{
  "n_layer": 9,
  "d_model": 96,
  "n_kv_head": 3,
  "d_mlp": 384,
  "activation": "tanh_gelu",
  "attn_scale": 0.177,
  "init_std_qkv": 0.0617,
  "init_std_down": 0.0,
  "lr": 0.00479,
  "beta2": 0.95,
  "grad_clip": 1.0,
  "schedule": "wsd",
  "decay_fraction": 0.862,
  "batch_tokens": 16384,
  "steps": 5820
}
Each number is 200 + 40 x the weight over its row's rms, rounded and kept within 0 to 999. Layers, rows and columns count from 0. The size before them is the row's rms in percent of the matrix's.

# layer 5 MLP down (transposed), 384x96, rms 0.211, rows 2-35, columns 0-47
086,216,181,238,217,216,210,254,57,149,159,255,200,184,143,202,193,169,234,115,164,234,231,203,251,250,240,226,146,234,248,292,189,254,128,218,231,131,182,191,196,181,264,229,288,248,200,157,186
113,134,232,188,170,208,202,284,171,230,179,154,231,157,185,231,209,187,204,193,276,258,157,172,168,165,167,128,115,212,256,231,215,234,243,212,173,162,152,240,201,218,262,170,284,187,235,149,206
098,176,103,187,182,190,241,144,261,266,172,187,176,208,196,160,257,144,234,169,155,208,154,143,172,253,228,281,229,174,227,157,211,175,177,152,248,171,203,234,231,169,230,200,206,265,178,179,170
102,253,233,159,223,173,207,162,231,234,226,189,219,154,168,176,219,104,189,220,192,188,246,231,237,160,224,240,245,202,193,191,242,167,194,195,236,210,177,278,257,189,146,313,273,141,241,249,157
080,214,124,183,159,273,262,197,177,194,134,113,240,212,175,172,143,174,182,193,205,267,210,192,207,297,146,153,211,178,190,186,179,192,171,194,188,193,199,201,204,139,245,217,211,218,187,145,256
097,220,211,109,127,231,254,154,181,232,173,189,199,163,234,192,140,231,171,228,185,226,170,143,211,251,192,189,247,163,269,216,175,139,115,226,249,178,159,147,221,196,140,162,132,189,171,185,186
093,204,95,169,196,192,260,205,215,183,250,168,253,242,253,279,226,104,280,242,184,191,216,190,183,266,202,193,196,185,153,168,103,195,152,202,154,196,298,215,208,217,215,197,164,137,230,264,227
107,184,197,176,253,158,181,173,183,175,241,251,160,265,135,129,253,133,137,198,215,199,278,267,200,167,143,182,316,208,192,147,213,253,178,162,164,212,218,261,147,210,205,221,260,200,225,184,180
108,142,202,175,174,188,227,261,229,253,247,221,214,226,207,205,262,269,151,247,163,232,182,231,181,209,174,187,167,130,201,159,139,135,203,183,263,196,231,233,231,229,216,244,159,202,272,183,240
090,191,137,157,229,260,246,194,220,169,160,260,143,223,170,232,171,205,210,186,221,273,214,200,153,294,190,193,114,164,151,210,133,221,170,198,163,171,161,168,181,159,183,242,214,199,142,206,256
102,115,198,251,179,199,200,207,181,244,249,237,223,238,164,125,216,203,226,232,190,166,272,175,172,187,216,192,175,164,140,164,176,133,203,153,161,244,90,119,135,247,116,220,222,188,154,161,126
093,227,257,145,166,219,162,234,241,190,219,154,85,240,180,146,244,165,218,212,174,195,200,169,194,177,163,156,190,254,146,191,180,210,235,191,298,259,151,240,225,241,215,215,231,198,174,269,176
105,136,127,131,186,188,278,197,190,284,210,215,164,187,217,268,257,196,211,195,219,157,130,112,243,200,171,234,227,221,252,160,183,193,209,177,198,160,166,240,224,179,254,239,256,138,202,206,240
088,189,140,134,178,241,182,250,155,208,239,227,227,241,224,182,163,256,296,182,198,217,213,187,257,220,146,200,191,209,250,175,175,135,221,159,225,140,137,184,200,169,182,245,212,200,226,110,201
104,209,131,173,204,148,205,235,157,214,217,220,167,187,162,188,170,177,242,194,216,172,237,146,203,157,206,140,217,269,150,172,170,153,170,208,135,135,179,245,135,227,206,163,245,196,219,249,123
097,176,206,176,196,235,270,169,242,132,130,240,229,181,176,112,215,231,181,210,209,199,245,122,209,153,219,182,126,189,292,211,172,253,203,198,94,165,181,179,222,183,188,219,179,173,215,134,154
088,222,237,207,168,242,181,207,174,191,258,159,212,148,149,150,221,97,215,190,173,202,172,209,242,189,137,241,229,205,173,255,261,176,172,205,174,243,216,209,252,179,222,237,311,198,211,214,225
090,213,94,166,187,291,126,286,239,191,197,265,235,193,165,212,215,144,233,160,191,217,300,233,155,230,157,206,168,219,226,237,103,214,180,156,185,163,183,183,144,193,223,184,197,138,226,78,158
089,151,174,151,119,280,184,199,178,192,205,197,188,169,215,195,235,247,262,134,138,230,228,120,190,234,229,233,159,185,77,216,178,300,222,258,162,223,219,228,200,237,186,187,208,227,206,162,235
109,310,255,205,161,239,271,264,235,154,155,152,234,163,221,222,192,158,169,223,176,241,196,182,185,228,199,169,222,203,212,197,188,209,150,248,318,272,268,211,240,171,126,258,161,165,247,245,249
079,243,201,229,140,186,232,172,163,252,137,144,217,247,239,155,195,272,281,219,212,147,147,212,159,210,190,204,203,216,152,180,222,185,154,255,236,246,150,181,220,160,232,146,153,215,192,271,158
098,201,185,182,126,143,257,188,158,166,240,225,228,238,170,265,166,201,162,225,212,230,195,252,179,223,216,229,202,171,168,161,225,226,201,163,241,219,243,270,218,185,228,239,186,306,248,280,185
095,228,211,201,186,194,293,170,194,105,244,212,251,240,177,253,182,236,179,236,152,240,209,187,228,212,156,255,212,295,253,220,245,201,229,229,224,211,238,253,151,217,162,187,195,156,155,211,232
076,194,226,213,191,142,169,146,164,212,240,153,191,227,252,220,171,221,186,183,218,192,137,188,138,251,209,226,224,206,98,183,194,242,172,207,222,166,195,248,160,167,221,157,159,170,218,239,163
101,196,174,305,193,241,269,201,248,156,297,234,163,220,184,132,193,212,226,183,218,260,162,201,154,218,236,238,194,143,229,174,248,159,149,234,256,135,162,164,173,169,126,228,195,233,177,185,204
090,196,153,189,195,181,206,218,175,186,239,220,180,216,90,221,197,162,177,168,215,174,170,227,272,196,207,212,192,217,217,182,179,185,265,132,185,227,214,217,272,219,164,288,170,211,266,291,235
112,191,215,173,195,217,340,195,223,241,175,188,202,200,227,181,166,239,176,173,203,173,216,218,203,212,217,178,219,196,169,213,141,216,250,226,276,167,176,241,239,201,211,169,206,226,184,209,165
096,196,247,137,254,228,185,202,201,155,167,220,184,221,155,242,89,374,191,197,229,243,185,189,193,208,144,205,216,186,185,258,176,191,221,165,184,147,207,221,208,263,201,186,172,179,224,185,209
105,225,177,184,142,195,190,191,212,204,205,274,245,216,239,162,227,195,204,181,170,193,262,218,237,232,181,208,186,158,178,211,187,189,199,234,182,127,248,208,188,201,256,249,233,222,134,175,186
076,217,238,87,195,205,146,157,232,279,224,223,192,252,170,220,175,294,242,197,222,182,131,264,188,235,189,201,154,115,194,174,242,228,211,214,260,232,242,255,216,160,230,287,146,187,204,238,189
082,189,240,182,99,154,226,242,188,170,196,178,212,248,149,206,206,160,193,228,207,186,216,204,188,158,217,164,161,261,220,129,176,210,169,127,66,217,238,136,193,169,233,256,239,203,195,238,238
096,208,239,115,233,222,227,233,215,226,208,183,216,217,284,256,175,219,210,240,186,200,186,193,182,158,164,211,274,146,301,220,217,179,215,198,213,193,155,175,116,155,276,151,306,209,204,300,197
112,220,222,185,223,183,148,217,283,209,124,185,239,172,225,227,181,187,141,229,144,174,221,244,151,170,228,174,195,129,227,188,228,163,202,99,202,168,152,181,164,204,254,157,253,207,140,182,169
082,204,192,242,182,205,181,164,157,173,165,251,268,303,226,245,188,221,230,247,204,160,233,218,154,163,276,249,187,170,171,192,206,153,269,230,205,231,209,192,191,197,205,284,153,175,159,202,199
# layer 5 MLP up, 384x96, rms 0.213, rows 3-36, columns 0-47
101,285,154,201,203,231,149,196,167,211,219,286,221,184,216,252,224,270,230,191,225,174,221,119,207,244,199,225,196,160,134,122,160,231,111,239,129,164,163,221,187,251,158,214,227,181,214,141,198
099,179,234,236,186,234,187,127,209,184,224,204,223,162,188,150,208,130,184,156,193,166,266,156,205,140,151,171,209,219,154,300,266,301,192,264,167,160,250,150,190,156,159,218,148,211,159,141,218
106,212,146,259,256,221,137,244,197,226,199,285,171,211,228,179,159,156,199,223,135,207,254,203,243,125,130,227,268,237,245,267,236,179,268,197,195,323,227,251,185,187,240,216,210,224,204,228,186
091,174,201,186,200,184,168,147,135,243,153,172,256,210,191,118,215,95,170,156,236,166,159,206,192,152,273,190,256,251,174,282,237,195,240,232,173,217,192,187,264,239,220,187,171,145,192,231,250
097,250,176,227,252,127,237,205,130,233,147,196,224,224,223,235,298,253,216,162,158,185,240,180,183,175,153,193,180,188,217,231,167,182,144,147,190,175,159,192,262,142,202,291,179,151,174,172,199
094,211,157,199,205,180,175,176,211,207,227,209,207,222,150,176,211,192,196,274,207,152,131,211,257,157,192,129,182,228,215,188,189,232,214,187,216,231,192,164,271,194,217,176,185,182,230,120,145
106,177,170,228,208,170,216,200,183,232,159,162,286,132,203,353,209,213,215,199,165,209,202,166,213,196,234,200,177,178,219,219,158,222,207,204,115,141,181,135,273,219,147,215,166,204,150,238,254
105,261,202,230,256,244,190,216,214,147,133,225,162,198,219,235,137,187,233,184,302,102,128,245,231,239,220,212,188,270,213,286,238,205,184,248,188,232,208,238,233,127,208,233,192,300,189,224,183
097,154,185,205,176,286,185,138,200,143,243,183,213,179,195,177,163,255,209,203,237,149,218,152,172,149,166,171,215,236,150,157,287,240,261,210,169,233,173,172,166,231,125,188,177,233,220,197,191
101,143,186,244,145,203,206,129,162,215,235,155,170,268,192,255,131,187,209,217,215,183,202,236,267,207,148,228,166,121,179,129,201,204,152,200,243,196,148,206,187,210,186,213,177,184,153,205,246
097,127,228,257,221,99,213,162,181,163,216,246,237,174,214,142,187,248,188,201,199,158,204,181,175,166,213,277,176,170,205,160,202,252,206,208,116,215,182,267,161,202,208,171,266,291,219,145,131
089,192,229,183,171,227,173,152,192,204,237,195,168,180,194,160,200,251,223,208,233,189,239,286,186,235,203,152,223,274,186,240,277,216,147,219,239,244,191,148,199,181,137,221,207,198,194,214,270
088,141,189,254,234,213,167,188,229,214,293,204,195,214,241,158,202,209,216,223,239,146,246,352,256,144,315,189,186,200,139,243,193,204,162,209,185,238,165,202,192,178,184,202,235,216,220,192,200
098,213,236,154,198,198,185,201,294,180,213,228,180,186,213,201,253,136,232,272,212,166,157,262,136,148,180,256,248,232,205,246,184,244,217,226,234,258,277,224,221,138,121,206,218,168,262,277,219
102,251,188,175,203,193,210,252,267,311,232,182,163,170,270,239,174,188,235,136,146,231,178,247,164,128,191,205,295,181,187,175,208,181,295,181,128,268,188,133,208,149,186,220,195,167,166,192,287
113,225,168,137,127,186,203,208,245,245,175,229,190,210,260,167,213,127,272,236,168,151,132,237,125,214,201,223,206,218,203,206,202,188,191,229,233,252,217,210,151,177,227,225,138,186,246,247,269
109,251,197,239,139,163,198,210,329,237,250,194,199,156,189,240,230,195,245,236,248,255,159,189,213,187,215,214,235,233,164,159,270,202,237,226,197,207,178,188,295,180,209,247,215,186,244,199,262
094,167,139,196,188,205,220,268,266,228,198,228,244,163,251,253,208,181,154,283,252,199,192,173,194,246,160,209,188,210,158,251,272,195,130,142,238,233,217,216,205,201,153,166,146,95,150,212,223
109,214,170,307,146,194,244,143,161,167,167,290,178,207,146,224,161,181,177,184,230,145,192,180,207,238,204,270,188,236,239,161,144,181,214,217,148,210,227,161,248,181,193,158,184,164,218,246,213
087,158,276,228,289,252,124,234,182,155,165,198,210,216,149,170,192,188,239,222,198,180,223,164,258,247,221,284,231,168,180,244,173,267,221,151,149,258,256,197,215,270,145,234,231,160,170,136,165
097,184,184,170,294,150,155,164,243,199,224,258,143,176,222,177,113,167,216,214,141,144,232,263,152,198,231,204,191,187,92,202,73,214,188,195,238,181,207,205,206,223,229,198,218,181,233,148,159
096,209,185,223,182,268,178,239,177,183,226,192,242,230,149,243,152,211,268,203,147,237,197,208,162,210,200,189,232,212,200,187,152,150,146,192,202,145,213,174,115,195,166,164,197,188,56,187,159
086,232,240,262,154,216,255,149,192,211,201,194,153,132,197,147,174,214,168,271,203,191,180,144,265,132,127,239,177,183,229,127,206,135,217,232,201,263,252,223,142,152,189,183,131,188,94,148,199
097,212,225,218,186,210,162,151,172,207,296,209,168,184,219,174,242,241,182,257,200,155,146,220,302,167,185,169,194,249,143,240,161,198,183,148,212,262,254,162,148,180,194,178,186,107,182,197,220
105,232,191,147,194,222,88,156,183,197,164,162,185,240,245,249,139,127,220,152,161,160,183,198,171,160,161,161,166,215,225,171,166,157,181,244,179,150,222,142,197,172,118,231,177,110,211,110,212
101,174,195,245,242,211,208,190,189,205,117,186,234,119,223,245,206,215,219,175,187,139,126,187,253,205,263,194,182,276,208,210,224,200,137,210,160,229,243,142,227,223,206,187,216,206,182,238,266
087,207,194,218,139,216,199,174,109,191,176,186,170,201,189,223,215,150,221,235,176,214,158,194,140,169,234,216,242,259,240,203,217,156,170,186,124,166,189,239,187,241,230,213,172,178,180,127,246
101,175,229,148,249,211,231,197,154,197,193,269,232,228,187,166,187,194,180,244,172,196,217,195,153,176,129,203,142,197,159,205,133,170,157,174,191,206,192,244,198,237,172,161,176,198,139,156,209
088,172,248,156,200,165,198,121,153,172,256,189,149,192,231,264,198,163,189,155,245,177,191,76,238,192,207,165,245,242,215,179,198,150,190,234,163,224,134,154,242,187,205,219,205,228,188,168,180
096,118,187,160,174,208,172,190,132,158,231,149,195,211,201,200,189,251,189,273,220,270,146,209,185,200,120,184,219,202,100,236,181,141,158,143,246,214,192,187,226,214,189,187,246,189,174,142,141
099,201,104,196,247,236,216,151,251,132,184,157,183,255,172,239,200,204,218,158,192,161,179,169,130,220,234,164,195,162,177,210,213,143,204,236,202,171,223,156,220,213,234,176,187,247,225,202,200
103,192,232,213,288,221,202,213,152,175,286,265,238,191,219,225,174,181,238,118,214,193,168,263,178,288,176,197,158,242,195,241,174,219,182,246,178,198,277,246,212,200,148,244,119,189,170,150,234
091,177,197,199,191,188,226,217,223,172,146,246,181,175,229,225,265,254,179,245,194,191,132,220,171,229,78,127,181,195,172,158,211,194,235,183,211,228,261,183,121,248,145,145,203,145,163,129,195
106,289,175,250,186,184,245,165,230,131,281,210,200,155,250,252,220,205,175,195,179,218,220,254,159,257,198,252,239,258,159,214,246,234,223,196,188,205,243,224,216,256,203,242,169,251,261,166,204